Each number is 50 + 10 x the weight over the matrix's rms, rounded and kept within 0 to 99. Layers, rows and columns count from 0.

# layer 10 attention query, 96x96, rms 0.0557, rows 52-63, columns 0-95
55 57 34 33 37 51 52 59 59 41 49 47 41 68 46 54 47 59 29 39 49 54 52 51 46 67 55 35 57 49 40 52 55 47 42 24 46 40 31 37 37 44 48 50 42 59 53 63 38 62 45 58 55 45 39 66 49 51 47 41 62 46 62 52 37 45 62 43 43 48 46 54 68 47 49 51 43 47 49 46 53 52 61 54 53 28 52 22 58 52 57 54 48 33 44 44
50 46 45 50 40 45 69 48 74 46 47 48 22 46 57 40 43 67 26 65 42 55 50 44 48 74 64 25 59 51 35 44 48 55 33 38 54 53 33 45 44 61 59 46 42 60 48 66 44 47 47 69 70 42 55 64 45 56 36 45 49 41 51 64 42 57 60 25 55 61 54 68 51 49 50 53 60 32 61 39 52 43 61 46 53 46 65 27 63 51 55 45 42 43 68 50
59 69 41 54 43 53 55 54 48 41 52 54 63 47 53 59 52 43 61 43 52 55 58 47 50 50 52 59 50 50 60 56 45 37 79 52 53 56 32 56 51 43 39 54 47 31 51 53 42 62 44 44 37 48 52 54 39 56 48 45 53 48 53 49 77 62 51 56 40 48 52 61 54 49 32 63 36 48 46 56 52 45 48 49 51 52 42 43 49 48 62 58 46 47 44 47
34 37 69 53 48 53 50 46 46 45 44 68 56 61 44 58 37 55 40 58 66 34 55 69 36 43 56 61 42 41 51 66 45 56 26 51 29 41 50 44 51 57 35 61 44 46 61 52 35 42 79 34 62 39 40 46 61 61 39 55 52 36 67 55 37 61 59 40 60 32 49 54 41 56 53 50 31 41 51 47 69 45 44 49 57 38 48 60 43 56 43 41 53 49 49 46
20 50 31 47 63 65 48 56 34 55 60 62 59 67 53 82 39 44 54 52 55 46 56 41 50 63 58 54 44 25 60 45 36 72 43 63 35 47 58 43 42 56 58 40 64 74 58 47 31 48 67 56 39 61 53 35 53 43 53 47 47 37 51 57 39 55 49 50 43 35 42 46 47 51 48 50 26 40 41 38 53 38 51 40 33 48 56 39 35 53 63 49 42 30 43 50
35 64 43 39 54 43 53 45 43 59 36 45 57 67 50 54 63 40 66 34 64 51 62 41 42 59 51 51 53 58 52 45 45 45 78 61 44 49 51 46 43 36 64 46 56 67 49 52 50 53 42 70 36 63 54 54 47 38 58 71 50 41 40 57 47 50 44 64 52 47 52 62 54 33 44 52 56 49 55 45 38 50 25 41 43 57 63 63 32 53 53 41 60 48 26 39
33 71 61 44 63 34 52 43 39 47 61 52 52 48 37 38 51 57 55 42 45 47 33 56 56 52 36 44 58 39 35 47 45 46 67 59 60 82 37 67 58 56 66 79 35 55 56 49 54 42 47 54 43 60 53 34 42 17 53 49 34 41 53 46 73 42 61 59 49 50 44 53 44 52 48 61 54 49 85 61 21 52 49 53 63 58 58 51 56 74 48 51 48 31 48 38
27 59 45 56 59 45 46 32 50 56 65 44 52 37 75 67 42 62 48 36 43 59 63 45 41 33 62 59 65 63 44 38 46 54 47 50 44 53 54 47 51 68 32 40 41 53 51 42 62 49 62 35 55 46 61 50 54 73 49 19 44 55 57 39 50 41 60 53 31 53 42 59 32 45 47 57 37 60 50 51 65 57 46 31 59 64 62 59 46 37 58 65 46 57 56 54
59 36 43 48 52 70 32 43 55 49 41 61 47 49 61 63 44 62 47 54 56 50 61 60 61 39 71 59 15 60 48 57 59 68 29 62 47 36 59 41 64 62 59 52 52 58 45 41 41 43 46 53 50 54 55 44 49 56 71 42 45 47 50 56 32 43 45 53 72 40 54 23 54 51 63 49 51 52 32 65 56 61 51 74 35 48 47 40 41 46 34 52 66 40 36 62
40 47 55 68 42 44 46 58 62 50 52 50 35 36 67 54 52 42 43 52 35 44 42 34 43 46 51 38 65 50 54 58 51 69 43 50 57 64 66 50 66 63 32 44 54 50 45 49 63 34 44 42 40 54 46 56 56 60 38 57 52 52 25 59 46 49 51 48 47 53 53 45 45 40 87 32 56 35 40 37 47 38 50 60 59 46 46 42 43 38 62 50 35 52 63 58
38 68 56 51 39 48 62 35 43 57 66 52 57 37 46 34 49 54 66 57 33 33 33 56 46 53 42 47 67 36 47 56 28 44 61 62 56 62 49 64 58 55 50 63 51 31 58 54 59 43 59 41 39 54 52 44 45 40 39 67 51 41 37 36 71 54 55 48 48 38 41 61 34 55 49 61 46 51 85 41 46 35 34 55 50 67 43 60 56 50 75 50 53 59 65 60
57 50 51 31 42 36 47 55 28 53 53 51 61 62 52 42 50 29 54 40 47 56 45 56 52 45 65 54 48 44 50 56 49 50 56 57 57 57 58 45 50 55 38 42 47 25 52 52 41 60 49 49 17 53 39 41 43 45 66 54 57 54 47 34 42 52 47 53 47 47 63 66 48 27 48 53 35 58 51 50 40 62 49 45 53 47 53 46 49 42 49 58 62 38 52 44
# layer 10 attention key, 96x96, rms 0.0556, rows 52-63, columns 0-95
47 49 46 43 60 48 56 56 61 60 61 44 40 48 56 48 53 54 55 42 48 52 36 67 38 48 39 44 47 41 42 54 39 40 56 49 43 46 42 43 37 35 51 49 55 58 49 67 44 58 55 46 47 51 43 65 60 44 53 64 63 49 39 57 54 59 48 48 56 45 59 59 39 50 47 55 54 42 54 49 48 28 54 59 24 58 36 48 50 50 41 47 52 55 58 46
54 52 45 36 48 62 58 47 58 61 36 50 41 54 41 54 48 53 50 31 65 49 28 61 52 37 43 47 30 47 61 51 41 38 47 42 32 33 33 51 50 37 59 46 45 58 45 46 39 53 40 47 52 54 49 54 64 51 36 50 56 54 46 69 59 47 56 53 52 46 54 49 47 41 36 50 58 51 42 58 53 37 51 67 50 43 35 53 59 42 31 41 47 53 50 54
43 50 47 48 49 59 41 40 34 63 68 38 52 62 65 73 56 64 48 50 58 50 48 42 40 53 42 58 40 42 48 41 49 77 55 31 47 42 53 40 34 51 32 37 51 54 56 55 57 46 65 48 34 60 39 42 64 58 58 43 36 54 52 44 42 45 46 51 53 34 40 54 49 47 51 54 38 42 57 41 56 44 33 51 53 51 42 44 34 55 52 44 65 62 65 56
42 43 44 47 47 51 49 80 65 56 46 47 57 53 54 47 51 58 43 51 60 59 53 49 56 69 46 61 34 51 56 48 36 41 44 57 58 40 33 43 59 78 58 41 60 43 46 40 49 60 56 53 41 58 69 59 61 41 60 46 48 47 49 49 50 56 36 40 59 43 29 31 69 32 54 47 63 49 64 39 61 73 46 68 59 34 47 52 48 52 53 57 58 45 39 52
60 54 53 35 47 33 38 61 53 44 48 47 61 52 61 59 44 54 33 40 60 42 48 46 20 46 48 54 47 50 57 48 43 51 50 47 67 41 51 37 50 49 47 56 59 40 49 46 43 54 47 43 36 52 49 34 52 42 52 39 72 67 38 51 43 44 46 43 56 46 61 48 50 54 65 49 60 47 60 38 67 59 42 52 53 47 49 54 42 44 65 38 44 62 67 39
64 49 52 60 55 60 47 43 47 54 36 33 58 53 42 74 72 50 39 47 33 59 64 29 64 46 56 62 37 35 54 47 58 47 55 51 50 59 61 51 54 54 52 61 57 50 54 36 37 38 42 45 52 35 69 35 45 41 43 63 43 49 34 45 36 58 52 54 36 35 72 32 66 56 37 60 54 51 43 56 56 56 39 31 56 38 57 60 49 57 47 40 40 41 48 48
34 66 37 53 40 49 35 43 62 32 47 38 36 24 46 39 45 59 40 63 60 53 69 38 52 29 51 51 47 63 52 45 56 46 36 55 51 50 62 61 49 35 58 63 56 46 56 60 36 42 63 44 56 44 58 38 46 61 48 43 58 58 39 50 58 66 57 47 58 31 29 52 49 50 47 54 51 58 68 52 53 42 59 52 48 47 59 46 62 44 44 59 58 68 60 48
53 44 70 52 44 63 53 40 37 64 48 61 49 68 32 58 59 35 52 70 65 49 49 44 45 59 65 53 43 41 45 73 27 61 38 43 48 56 46 60 69 70 55 43 54 29 59 37 63 31 61 48 44 57 54 39 55 30 39 54 49 48 56 35 47 57 52 39 46 48 40 40 47 48 60 46 57 42 54 44 42 34 54 57 39 44 50 45 51 49 51 58 51 40 59 46
63 34 63 43 60 49 33 63 50 56 39 54 44 55 31 52 46 50 57 60 49 65 50 47 53 70 44 54 64 39 50 46 52 53 43 37 43 70 52 33 53 36 53 37 68 60 49 55 49 58 45 59 70 32 46 48 63 51 54 38 50 49 48 46 45 41 43 67 57 61 49 47 50 47 52 32 54 30 67 38 58 66 59 43 51 55 48 55 63 49 34 36 54 37 50 57
58 57 62 38 59 53 59 48 31 29 52 54 57 42 47 41 35 51 50 46 37 36 35 55 48 52 42 46 58 46 50 39 45 56 59 39 46 56 49 58 48 53 65 58 42 51 45 62 59 69 28 58 46 46 49 46 44 48 51 41 73 59 48 54 44 55 46 43 48 68 66 67 47 55 35 52 34 56 41 50 42 52 70 53 48 75 49 50 37 27 65 48 36 48 52 51
39 59 37 51 43 56 39 52 61 42 53 58 49 39 51 46 43 66 50 44 51 41 45 45 43 24 50 47 59 56 62 48 52 53 36 50 57 53 33 62 49 49 45 43 39 40 54 57 59 47 59 50 48 50 48 49 33 45 51 41 60 54 52 43 64 50 49 42 51 55 28 54 59 34 36 63 51 61 61 45 55 52 48 64 64 51 61 47 58 46 56 59 55 67 44 46
44 35 47 58 51 59 47 47 56 51 76 65 43 62 69 67 44 54 45 67 46 62 60 45 44 48 50 51 61 39 37 40 39 49 39 52 47 41 49 52 61 54 54 57 45 70 47 49 41 33 67 53 53 73 43 57 70 48 56 39 43 51 63 36 51 71 47 50 49 26 52 45 56 73 49 49 59 49 63 56 49 32 28 49 47 68 46 52 37 47 60 44 53 55 48 49
# layer 10 attention value, 96x96, rms 0.0623, rows 32-56, columns 0-95
46 38 37 53 52 62 45 70 57 50 49 36 49 65 44 59 42 49 47 56 44 57 55 36 53 66 56 28 38 50 55 53 59 50 52 46 52 46 36 38 50 55 53 49 35 60 43 33 46 40 48 52 56 57 58 51 52 59 55 60 45 43 59 42 46 51 54 67 36 41 38 57 53 51 45 73 57 39 41 63 35 58 27 42 46 48 49 49 34 65 44 57 62 47 45 52
48 38 50 47 44 55 56 51 50 65 55 55 61 52 42 57 55 55 55 31 38 48 54 49 64 63 44 56 55 51 49 39 40 60 61 58 42 50 60 29 49 36 65 72 57 46 44 53 56 68 54 47 41 68 60 36 41 56 60 65 51 36 50 42 35 19 48 37 45 44 65 43 49 36 41 50 33 60 43 17 42 28 49 55 47 57 36 46 65 46 48 42 51 58 45 64
62 56 55 61 63 55 58 40 46 47 44 59 46 28 60 29 57 74 47 62 58 51 32 52 52 59 41 32 57 73 64 60 76 37 29 39 60 63 49 50 23 46 32 40 50 42 59 51 57 55 40 40 46 40 47 66 53 48 56 61 57 47 50 49 66 52 84 36 51 42 47 58 42 48 47 52 49 29 59 64 59 41 66 44 60 49 69 54 45 40 54 47 48 70 78 70
58 41 46 74 63 57 50 65 56 60 45 46 63 41 60 52 47 68 53 55 50 56 57 48 57 56 51 42 28 52 55 58 63 47 56 57 55 47 46 34 46 62 36 48 30 59 41 38 45 42 48 35 57 50 53 51 48 60 62 65 46 43 59 48 50 58 59 60 38 50 54 51 58 30 55 56 58 47 48 50 45 70 48 35 56 42 58 45 28 55 48 59 55 59 47 73
62 58 51 43 43 38 55 43 40 39 47 50 35 57 40 48 61 40 35 57 42 42 52 56 61 52 39 44 50 60 66 54 52 60 30 26 55 46 52 44 45 60 33 32 47 52 39 46 66 55 52 35 40 51 31 59 61 73 30 52 47 61 54 32 60 57 54 40 48 47 41 76 33 49 61 53 39 19 54 62 53 28 50 45 51 63 42 62 67 49 58 48 53 59 76 65
50 58 64 50 34 56 57 43 42 36 53 51 44 54 51 53 54 31 55 54 55 43 52 38 51 57 56 73 60 45 42 47 40 64 52 53 45 38 60 69 60 33 39 59 55 50 52 52 47 69 46 62 28 65 57 49 49 52 33 41 59 54 43 43 38 56 50 46 65 56 59 38 48 57 59 41 40 55 43 52 51 50 46 64 66 48 42 47 56 49 49 68 57 51 72 53
31 58 56 34 55 45 58 42 33 51 46 55 51 59 39 46 55 36 35 44 50 43 58 64 31 35 40 57 64 28 44 39 33 45 44 44 55 42 56 61 66 55 66 50 77 48 58 51 56 45 50 54 43 41 42 48 45 41 33 43 51 59 47 65 53 57 43 45 60 55 60 41 54 61 49 36 52 45 53 54 61 42 60 72 42 57 54 54 58 57 53 27 43 34 46 35
46 45 54 73 63 53 47 42 55 57 36 59 73 48 51 52 50 47 52 53 63 47 57 55 54 47 49 40 36 53 64 62 65 37 46 46 47 27 36 32 38 54 49 42 47 46 51 52 46 52 49 41 45 37 33 56 43 50 40 62 51 50 66 48 45 65 65 39 43 46 51 65 61 42 68 54 65 30 38 58 51 72 51 47 54 47 60 47 31 56 51 50 56 59 53 71
48 55 71 49 46 40 48 48 57 39 54 38 33 60 54 37 46 58 46 65 55 50 50 59 41 51 67 66 39 43 31 48 36 60 49 61 57 58 50 76 51 47 53 46 51 54 52 42 33 62 48 54 56 56 49 45 38 56 62 40 38 53 52 63 43 50 39 72 47 75 61 51 53 42 38 28 52 60 59 55 44 62 55 46 51 53 41 44 63 49 63 54 62 49 35 24
64 43 45 58 64 64 53 71 60 60 36 55 54 50 47 53 52 62 59 42 50 56 67 40 53 72 67 37 48 50 64 53 63 57 46 40 41 46 45 34 29 39 39 51 48 55 48 43 57 67 48 49 60 62 67 53 51 66 62 72 46 54 50 33 35 56 59 54 50 42 53 58 49 36 45 72 44 53 43 42 35 40 51 49 48 57 57 42 51 48 56 48 43 64 53 69
57 44 46 57 60 57 49 54 60 60 55 48 59 48 60 62 51 56 53 51 53 52 45 37 55 56 48 35 36 60 63 46 63 51 46 51 44 51 50 33 45 60 34 45 41 61 44 50 50 49 52 36 55 49 54 56 61 61 52 61 52 23 56 31 50 60 59 49 39 41 47 49 54 39 58 59 46 43 50 44 42 52 49 30 53 37 55 44 36 47 46 62 53 61 62 78
54 42 38 49 68 57 50 72 54 66 52 57 58 55 63 66 46 65 49 47 50 49 47 37 55 49 50 39 28 51 56 49 59 53 59 67 39 57 53 28 45 57 38 40 47 57 39 37 44 43 62 41 70 53 58 47 56 50 70 63 48 36 63 47 53 54 50 66 31 41 47 43 58 22 51 56 40 51 45 45 37 53 50 35 50 38 46 39 44 59 45 61 59 49 35 62
51 53 47 48 56 48 45 40 37 42 55 48 39 53 59 54 40 48 45 50 44 59 36 40 37 46 30 56 63 28 33 34 37 30 44 45 66 54 50 74 71 56 70 56 67 47 54 50 45 41 50 65 45 41 42 36 51 31 45 30 46 47 46 56 60 53 53 49 44 47 65 34 61 57 42 47 57 62 64 62 58 59 60 53 59 54 44 57 42 37 46 43 50 35 44 46
41 41 36 48 65 74 49 59 48 61 47 49 62 59 45 61 43 47 56 42 55 63 61 35 54 61 60 42 38 42 62 43 45 49 65 61 37 33 35 26 44 56 51 44 46 55 41 41 38 44 53 64 59 54 61 46 63 53 49 52 46 39 60 52 34 54 55 57 37 41 46 48 53 51 46 65 55 42 41 53 35 54 37 47 48 38 59 35 31 76 40 46 54 50 30 58
48 36 37 58 61 64 45 65 59 59 51 52 60 53 53 57 41 71 62 53 52 67 48 36 50 62 66 36 32 56 55 48 66 51 54 62 37 54 42 41 35 53 42 46 46 64 48 48 44 52 56 53 65 51 56 52 53 53 79 64 49 33 68 47 49 48 57 64 32 38 43 43 55 33 45 67 48 59 49 43 44 54 43 34 39 38 61 38 37 54 48 54 50 54 46 65
32 46 30 67 54 79 54 37 56 54 53 42 44 38 40 46 48 45 58 40 49 71 46 39 69 77 64 30 57 51 67 46 47 37 52 53 56 51 36 38 38 35 52 50 36 41 40 40 43 57 42 72 54 64 79 48 55 62 56 43 50 45 46 54 45 27 56 46 51 54 49 66 54 80 40 60 55 48 44 57 34 48 44 62 50 54 63 44 33 54 39 38 62 75 42 53
69 46 44 71 58 56 46 53 62 55 49 59 48 40 63 45 45 57 60 52 53 60 53 40 76 54 60 61 29 60 55 57 60 60 50 51 49 61 53 43 40 53 21 44 29 67 36 25 52 60 50 41 73 60 57 48 50 73 73 56 43 47 56 47 57 63 56 59 44 55 58 56 56 46 50 61 50 60 52 57 42 53 49 41 47 43 60 51 45 54 57 65 49 75 45 58
49 63 53 51 53 49 51 35 49 35 50 65 36 50 56 45 53 31 50 64 59 50 47 64 36 32 44 55 59 51 50 59 56 43 37 41 54 53 34 65 55 47 34 35 50 41 58 49 55 59 42 58 48 44 39 58 58 42 39 48 58 56 46 53 59 72 71 51 59 59 50 68 50 56 56 46 61 37 56 73 58 57 54 58 59 49 54 51 52 43 59 48 57 57 63 44
57 46 42 51 57 45 51 56 48 54 48 45 64 55 51 56 54 55 43 55 52 53 47 46 61 55 39 41 34 70 69 64 70 49 52 37 44 57 48 27 45 54 36 40 47 59 45 47 63 50 54 26 44 48 45 67 57 63 47 55 49 47 56 38 58 53 61 43 41 35 38 57 43 41 58 60 46 31 46 48 46 41 46 43 43 46 51 59 44 57 48 45 43 55 64 75
39 60 65 47 40 29 55 35 48 46 51 44 46 40 46 39 65 49 36 39 52 31 54 83 50 42 43 51 56 60 50 51 48 51 37 42 57 48 55 53 42 41 42 48 57 42 54 54 58 48 45 50 42 43 38 60 50 56 39 48 51 61 43 57 67 49 45 39 60 63 52 66 44 57 60 26 49 44 55 44 56 39 64 53 48 56 44 50 75 39 49 44 39 54 58 37
44 66 55 36 32 33 47 29 51 29 49 49 38 58 42 44 54 29 35 54 56 44 47 65 49 44 40 53 56 56 48 58 39 41 50 41 63 55 40 62 55 47 47 48 54 42 60 52 53 50 49 52 40 47 39 65 47 37 20 37 52 68 41 61 64 61 45 51 61 60 38 62 39 53 52 39 52 28 44 71 45 45 50 61 43 49 38 66 61 49 56 55 45 45 60 32
46 46 48 49 53 52 53 43 40 58 66 75 52 49 44 62 55 23 55 34 63 54 40 49 56 54 53 70 46 47 53 42 43 48 42 54 37 32 65 51 53 52 49 47 67 60 45 50 54 79 61 56 38 52 54 42 52 64 50 47 60 38 57 35 43 44 63 34 53 41 67 49 50 51 55 44 30 63 48 43 55 41 61 59 58 44 52 37 54 41 40 46 63 58 56 65
52 53 46 57 53 71 45 71 38 43 50 59 47 57 48 49 41 44 51 50 43 54 49 33 38 67 56 51 48 50 44 44 44 57 45 41 50 48 49 64 56 54 35 41 39 59 42 25 41 61 48 72 66 59 59 39 65 52 47 44 45 34 46 44 52 67 62 54 50 52 68 49 51 65 39 63 53 54 55 70 38 46 45 47 57 43 63 51 50 62 44 56 45 55 36 51
61 35 28 56 69 62 42 61 57 58 54 63 59 64 58 60 44 62 57 54 48 61 46 31 53 48 55 43 28 47 58 54 67 46 53 58 37 62 51 40 39 59 48 39 53 53 47 49 53 47 60 33 62 50 48 55 59 59 66 53 53 38 64 48 46 54 50 66 33 40 49 35 61 32 45 69 46 46 44 42 52 56 53 44 36 46 54 43 33 58 59 57 49 48 50 65
45 54 63 50 39 44 51 32 45 31 47 54 45 54 37 44 49 42 43 52 46 51 49 59 41 43 49 66 64 35 34 42 41 54 53 51 60 43 51 70 59 47 71 51 54 43 50 52 41 49 44 59 44 51 35 42 44 51 30 30 45 71 44 66 44 55 38 48 58 69 58 57 55 68 52 35 63 50 54 68 58 64 53 59 61 57 42 60 62 53 58 49 44 43 49 25
# layer 10 attention output (transposed), 96x96, rms 0.23, rows 32-55, columns 0-95
55 43 47 45 51 52 49 56 59 53 59 60 45 45 52 56 00 54 60 55 52 58 45 44 45 61 45 65 36 47 49 52 43 51 49 57 42 46 59 46 51 52 42 42 49 51 04 37 50 61 48 61 54 53 49 42 60 52 67 60 38 48 49 55 42 48 49 59 55 53 55 47 49 42 45 47 57 60 34 49 45 54 48 43 39 52 48 60 40 45 51 58 65 52 37 66
59 41 45 57 56 55 42 44 58 55 57 49 64 48 44 61 33 52 54 51 52 48 70 61 54 52 65 57 35 60 41 45 59 56 40 62 44 34 43 63 64 80 62 52 62 56 22 49 45 43 55 55 59 36 53 39 53 51 46 34 37 45 60 45 61 63 67 50 38 55 36 57 48 47 47 56 36 45 62 65 53 42 46 53 47 59 57 22 52 63 50 44 47 38 65 56
35 50 45 62 44 50 50 39 55 53 28 43 42 56 33 45 66 55 49 32 54 42 49 59 65 45 68 57 51 54 38 49 51 65 41 42 57 57 35 56 44 32 60 60 42 46 82 69 54 54 58 52 39 53 70 71 57 41 46 50 44 71 41 59 41 51 27 53 76 64 43 34 47 62 45 42 68 72 52 43 65 65 49 46 49 48 64 43 50 50 37 49 50 55 44 33
49 38 38 49 46 53 48 45 52 52 38 54 44 63 61 58 13 50 52 53 48 57 51 40 53 44 52 54 44 57 51 53 46 41 34 65 51 43 45 41 48 48 39 37 46 64 00 51 54 46 51 53 47 55 63 55 63 55 49 44 49 67 48 54 35 37 40 56 57 42 43 40 49 50 50 54 65 55 45 48 62 50 49 36 46 35 50 55 39 43 46 53 62 47 44 53
55 50 70 60 57 46 41 52 51 57 24 37 65 48 45 53 76 61 53 33 53 44 46 65 31 44 58 60 45 35 36 43 59 51 49 35 52 44 72 53 50 45 59 74 63 51 45 61 46 55 64 66 44 49 36 50 68 36 52 53 53 53 33 49 42 65 35 55 54 67 62 31 55 52 54 33 39 63 45 66 56 66 38 49 37 50 54 65 15 46 34 51 32 50 48 39
65 50 42 46 63 51 37 48 44 56 52 54 51 45 38 36 63 57 63 38 51 39 44 63 60 65 57 43 53 49 61 56 61 39 54 37 49 50 59 41 48 58 47 47 62 40 63 47 56 42 40 50 53 38 38 45 46 45 36 50 54 42 36 49 65 54 61 42 45 51 70 66 50 67 47 41 43 47 63 51 55 33 57 57 49 54 41 59 54 47 54 45 34 46 47 48
51 65 60 47 43 36 46 49 44 41 57 41 59 37 52 53 99 46 47 59 52 44 52 46 40 47 51 50 57 50 57 52 47 57 66 40 42 53 54 45 47 54 55 50 53 40 96 58 42 52 55 42 54 50 49 48 47 51 52 49 68 42 59 39 49 58 48 44 44 51 47 53 45 48 53 54 34 30 47 44 43 46 43 49 59 54 42 64 56 42 60 52 45 53 51 47
51 45 36 37 35 40 44 49 52 61 35 46 55 56 61 61 39 59 43 44 54 55 55 49 52 48 51 58 55 50 43 66 53 49 37 61 45 45 49 36 35 52 41 30 34 49 48 64 56 39 55 50 50 51 63 56 61 39 49 57 57 70 54 49 31 46 46 62 60 48 46 41 52 38 57 40 60 54 53 49 70 54 37 33 55 32 43 72 37 46 50 53 49 52 34 52
38 60 31 44 68 53 54 55 49 45 56 64 39 60 42 44 62 44 61 49 32 70 45 32 48 51 33 25 61 54 61 53 54 26 64 39 51 61 50 39 53 41 43 49 43 55 48 56 56 53 51 39 59 62 45 49 42 53 52 53 73 42 52 45 71 54 53 51 33 23 51 54 50 47 54 64 51 43 48 45 40 43 61 62 32 56 54 41 41 46 56 56 46 52 61 43
52 49 42 56 59 61 34 53 55 62 34 45 55 54 31 56 23 66 55 47 57 53 57 52 63 53 55 70 30 59 33 47 58 58 38 66 42 48 50 53 61 62 62 44 58 57 20 44 46 44 50 52 54 47 61 44 55 45 47 38 38 60 52 58 56 40 50 41 65 47 45 39 40 35 42 53 39 61 50 47 57 50 48 57 36 44 60 41 39 48 37 56 52 41 37 52
55 33 46 56 44 59 42 49 49 55 34 49 54 64 51 56 10 53 48 36 53 43 52 46 58 49 53 58 40 52 47 47 49 56 39 53 47 37 53 39 49 55 54 51 59 61 13 46 50 43 51 63 42 46 55 49 61 53 50 44 33 66 51 57 38 53 50 56 56 53 54 40 53 62 46 51 63 57 51 52 60 61 39 44 46 39 55 47 44 56 47 42 62 49 41 51
51 37 44 57 41 64 45 44 46 51 41 47 56 60 57 65 00 46 50 49 49 52 61 39 50 47 38 54 37 54 58 47 42 54 44 59 44 44 54 45 53 63 52 46 50 61 00 39 45 46 48 53 50 54 55 49 53 62 63 46 38 57 55 50 36 48 47 47 48 38 41 49 51 54 47 67 63 53 45 53 55 56 49 44 45 45 58 37 46 51 44 45 62 47 47 60
49 51 52 45 44 47 48 46 51 27 79 49 44 39 60 53 68 46 40 51 42 44 41 44 45 47 55 42 64 58 58 56 49 62 68 40 61 64 33 46 46 37 37 46 43 38 75 56 49 71 41 54 54 53 48 56 43 68 51 28 55 42 51 41 50 50 47 48 35 53 59 60 52 60 50 57 53 46 35 46 53 54 54 55 54 55 36 70 69 50 70 44 60 51 48 49
59 42 45 52 43 51 40 57 46 55 54 58 54 43 60 59 00 54 56 54 57 50 48 42 60 57 43 58 37 57 49 58 44 55 52 57 38 40 63 46 45 67 44 37 50 53 00 42 54 43 51 50 56 41 58 43 51 49 75 56 40 50 68 58 45 43 51 48 54 46 39 54 50 46 43 54 47 46 42 43 52 49 38 45 56 46 42 54 49 54 47 55 62 50 36 67
51 42 40 47 44 66 47 49 55 56 45 53 43 66 47 55 00 49 51 49 55 52 54 42 64 51 44 54 37 58 48 46 43 53 48 58 47 49 42 46 56 57 51 41 43 62 05 41 47 48 44 51 52 50 68 46 49 50 58 46 33 58 56 60 43 45 50 53 53 42 42 45 46 44 42 66 61 56 47 47 50 56 48 47 45 42 52 36 56 58 44 51 67 52 38 59
47 47 37 64 50 48 45 61 54 51 65 56 30 31 45 43 06 63 65 51 45 60 33 59 68 69 53 58 48 57 24 60 51 66 42 54 55 43 44 64 45 55 46 48 41 41 21 55 56 53 51 57 59 31 48 63 53 47 64 55 32 38 58 66 64 39 54 47 63 52 39 47 37 47 37 34 46 54 47 40 51 49 42 40 66 61 51 46 48 53 41 65 69 43 52 46
48 44 48 48 58 73 49 45 47 52 38 42 38 64 40 51 07 59 49 49 43 53 39 46 49 49 49 40 49 46 44 46 52 39 40 64 60 54 48 48 49 45 49 61 43 55 00 53 54 45 48 51 44 48 49 56 53 50 41 40 51 59 48 53 50 28 43 49 50 37 42 44 45 48 40 49 56 65 51 46 53 47 53 48 42 42 55 49 31 37 39 58 57 39 50 47
41 60 50 46 44 44 46 45 48 45 49 43 49 45 48 36 78 58 47 37 47 54 35 49 56 59 45 45 61 46 56 57 61 45 54 34 49 59 56 40 36 36 55 54 41 44 99 59 50 46 49 44 46 51 53 65 41 39 45 52 63 55 43 55 46 49 38 47 57 60 61 47 56 55 51 45 56 57 48 40 53 63 48 50 55 42 53 52 38 43 46 55 43 53 44 41
59 45 67 56 45 59 51 42 57 59 23 48 53 54 45 57 34 55 45 43 56 33 57 55 38 39 56 62 38 41 42 44 47 54 32 56 47 38 57 52 48 53 59 60 52 55 27 46 48 50 57 63 48 49 53 45 69 42 53 55 38 63 49 54 32 58 40 59 59 62 47 29 52 54 51 45 57 63 51 61 60 71 41 41 47 45 51 57 39 47 41 53 49 52 38 53
37 54 59 57 57 38 54 47 45 55 35 45 54 51 49 43 99 47 53 56 50 58 55 55 46 43 50 43 65 41 41 49 54 48 51 48 48 50 57 54 45 46 58 61 59 55 99 66 43 46 57 46 44 52 45 60 52 42 44 59 63 50 47 48 54 61 50 47 54 52 43 46 55 51 58 41 43 45 59 58 50 53 42 51 58 49 65 36 31 56 49 51 38 57 63 30
45 58 68 40 54 46 56 47 50 52 52 54 50 37 47 38 99 50 54 50 47 52 45 57 33 51 41 45 63 37 52 55 49 46 47 37 43 53 67 53 44 35 52 61 43 29 99 60 53 56 54 48 53 55 38 48 45 41 51 74 56 48 41 50 51 55 46 48 45 53 60 57 59 56 51 38 51 61 52 52 45 64 53 53 58 64 49 68 41 45 52 53 33 57 52 49
69 50 42 57 43 59 31 40 46 58 42 34 61 55 47 55 29 69 51 37 47 39 58 59 68 63 57 36 45 50 47 48 66 64 58 35 56 40 46 31 50 66 60 44 58 53 30 52 45 31 50 50 51 30 45 58 49 38 50 35 41 48 57 45 48 62 67 45 37 48 48 51 58 52 51 54 35 40 60 55 62 43 32 53 57 43 54 41 50 56 54 40 50 43 45 44
54 55 48 46 62 66 32 56 47 32 54 49 44 41 37 52 19 52 64 48 48 45 42 41 55 67 56 52 55 46 49 47 52 56 66 51 54 64 59 48 41 48 50 46 51 46 01 44 61 51 38 49 47 38 42 50 46 51 52 44 48 50 48 55 56 44 43 45 54 53 48 59 52 61 32 50 44 52 31 45 43 43 48 66 45 48 43 69 41 41 56 55 63 47 46 60
59 44 47 46 33 66 48 47 57 48 40 44 48 61 51 57 02 55 38 39 53 48 51 34 47 38 39 53 31 59 50 46 45 56 48 55 47 50 46 44 57 58 49 46 48 53 09 40 45 47 51 54 56 57 66 43 52 54 59 48 34 56 55 49 38 51 49 51 49 43 45 41 49 49 42 64 63 52 49 49 51 62 50 40 45 39 44 46 56 48 39 42 69 48 37 60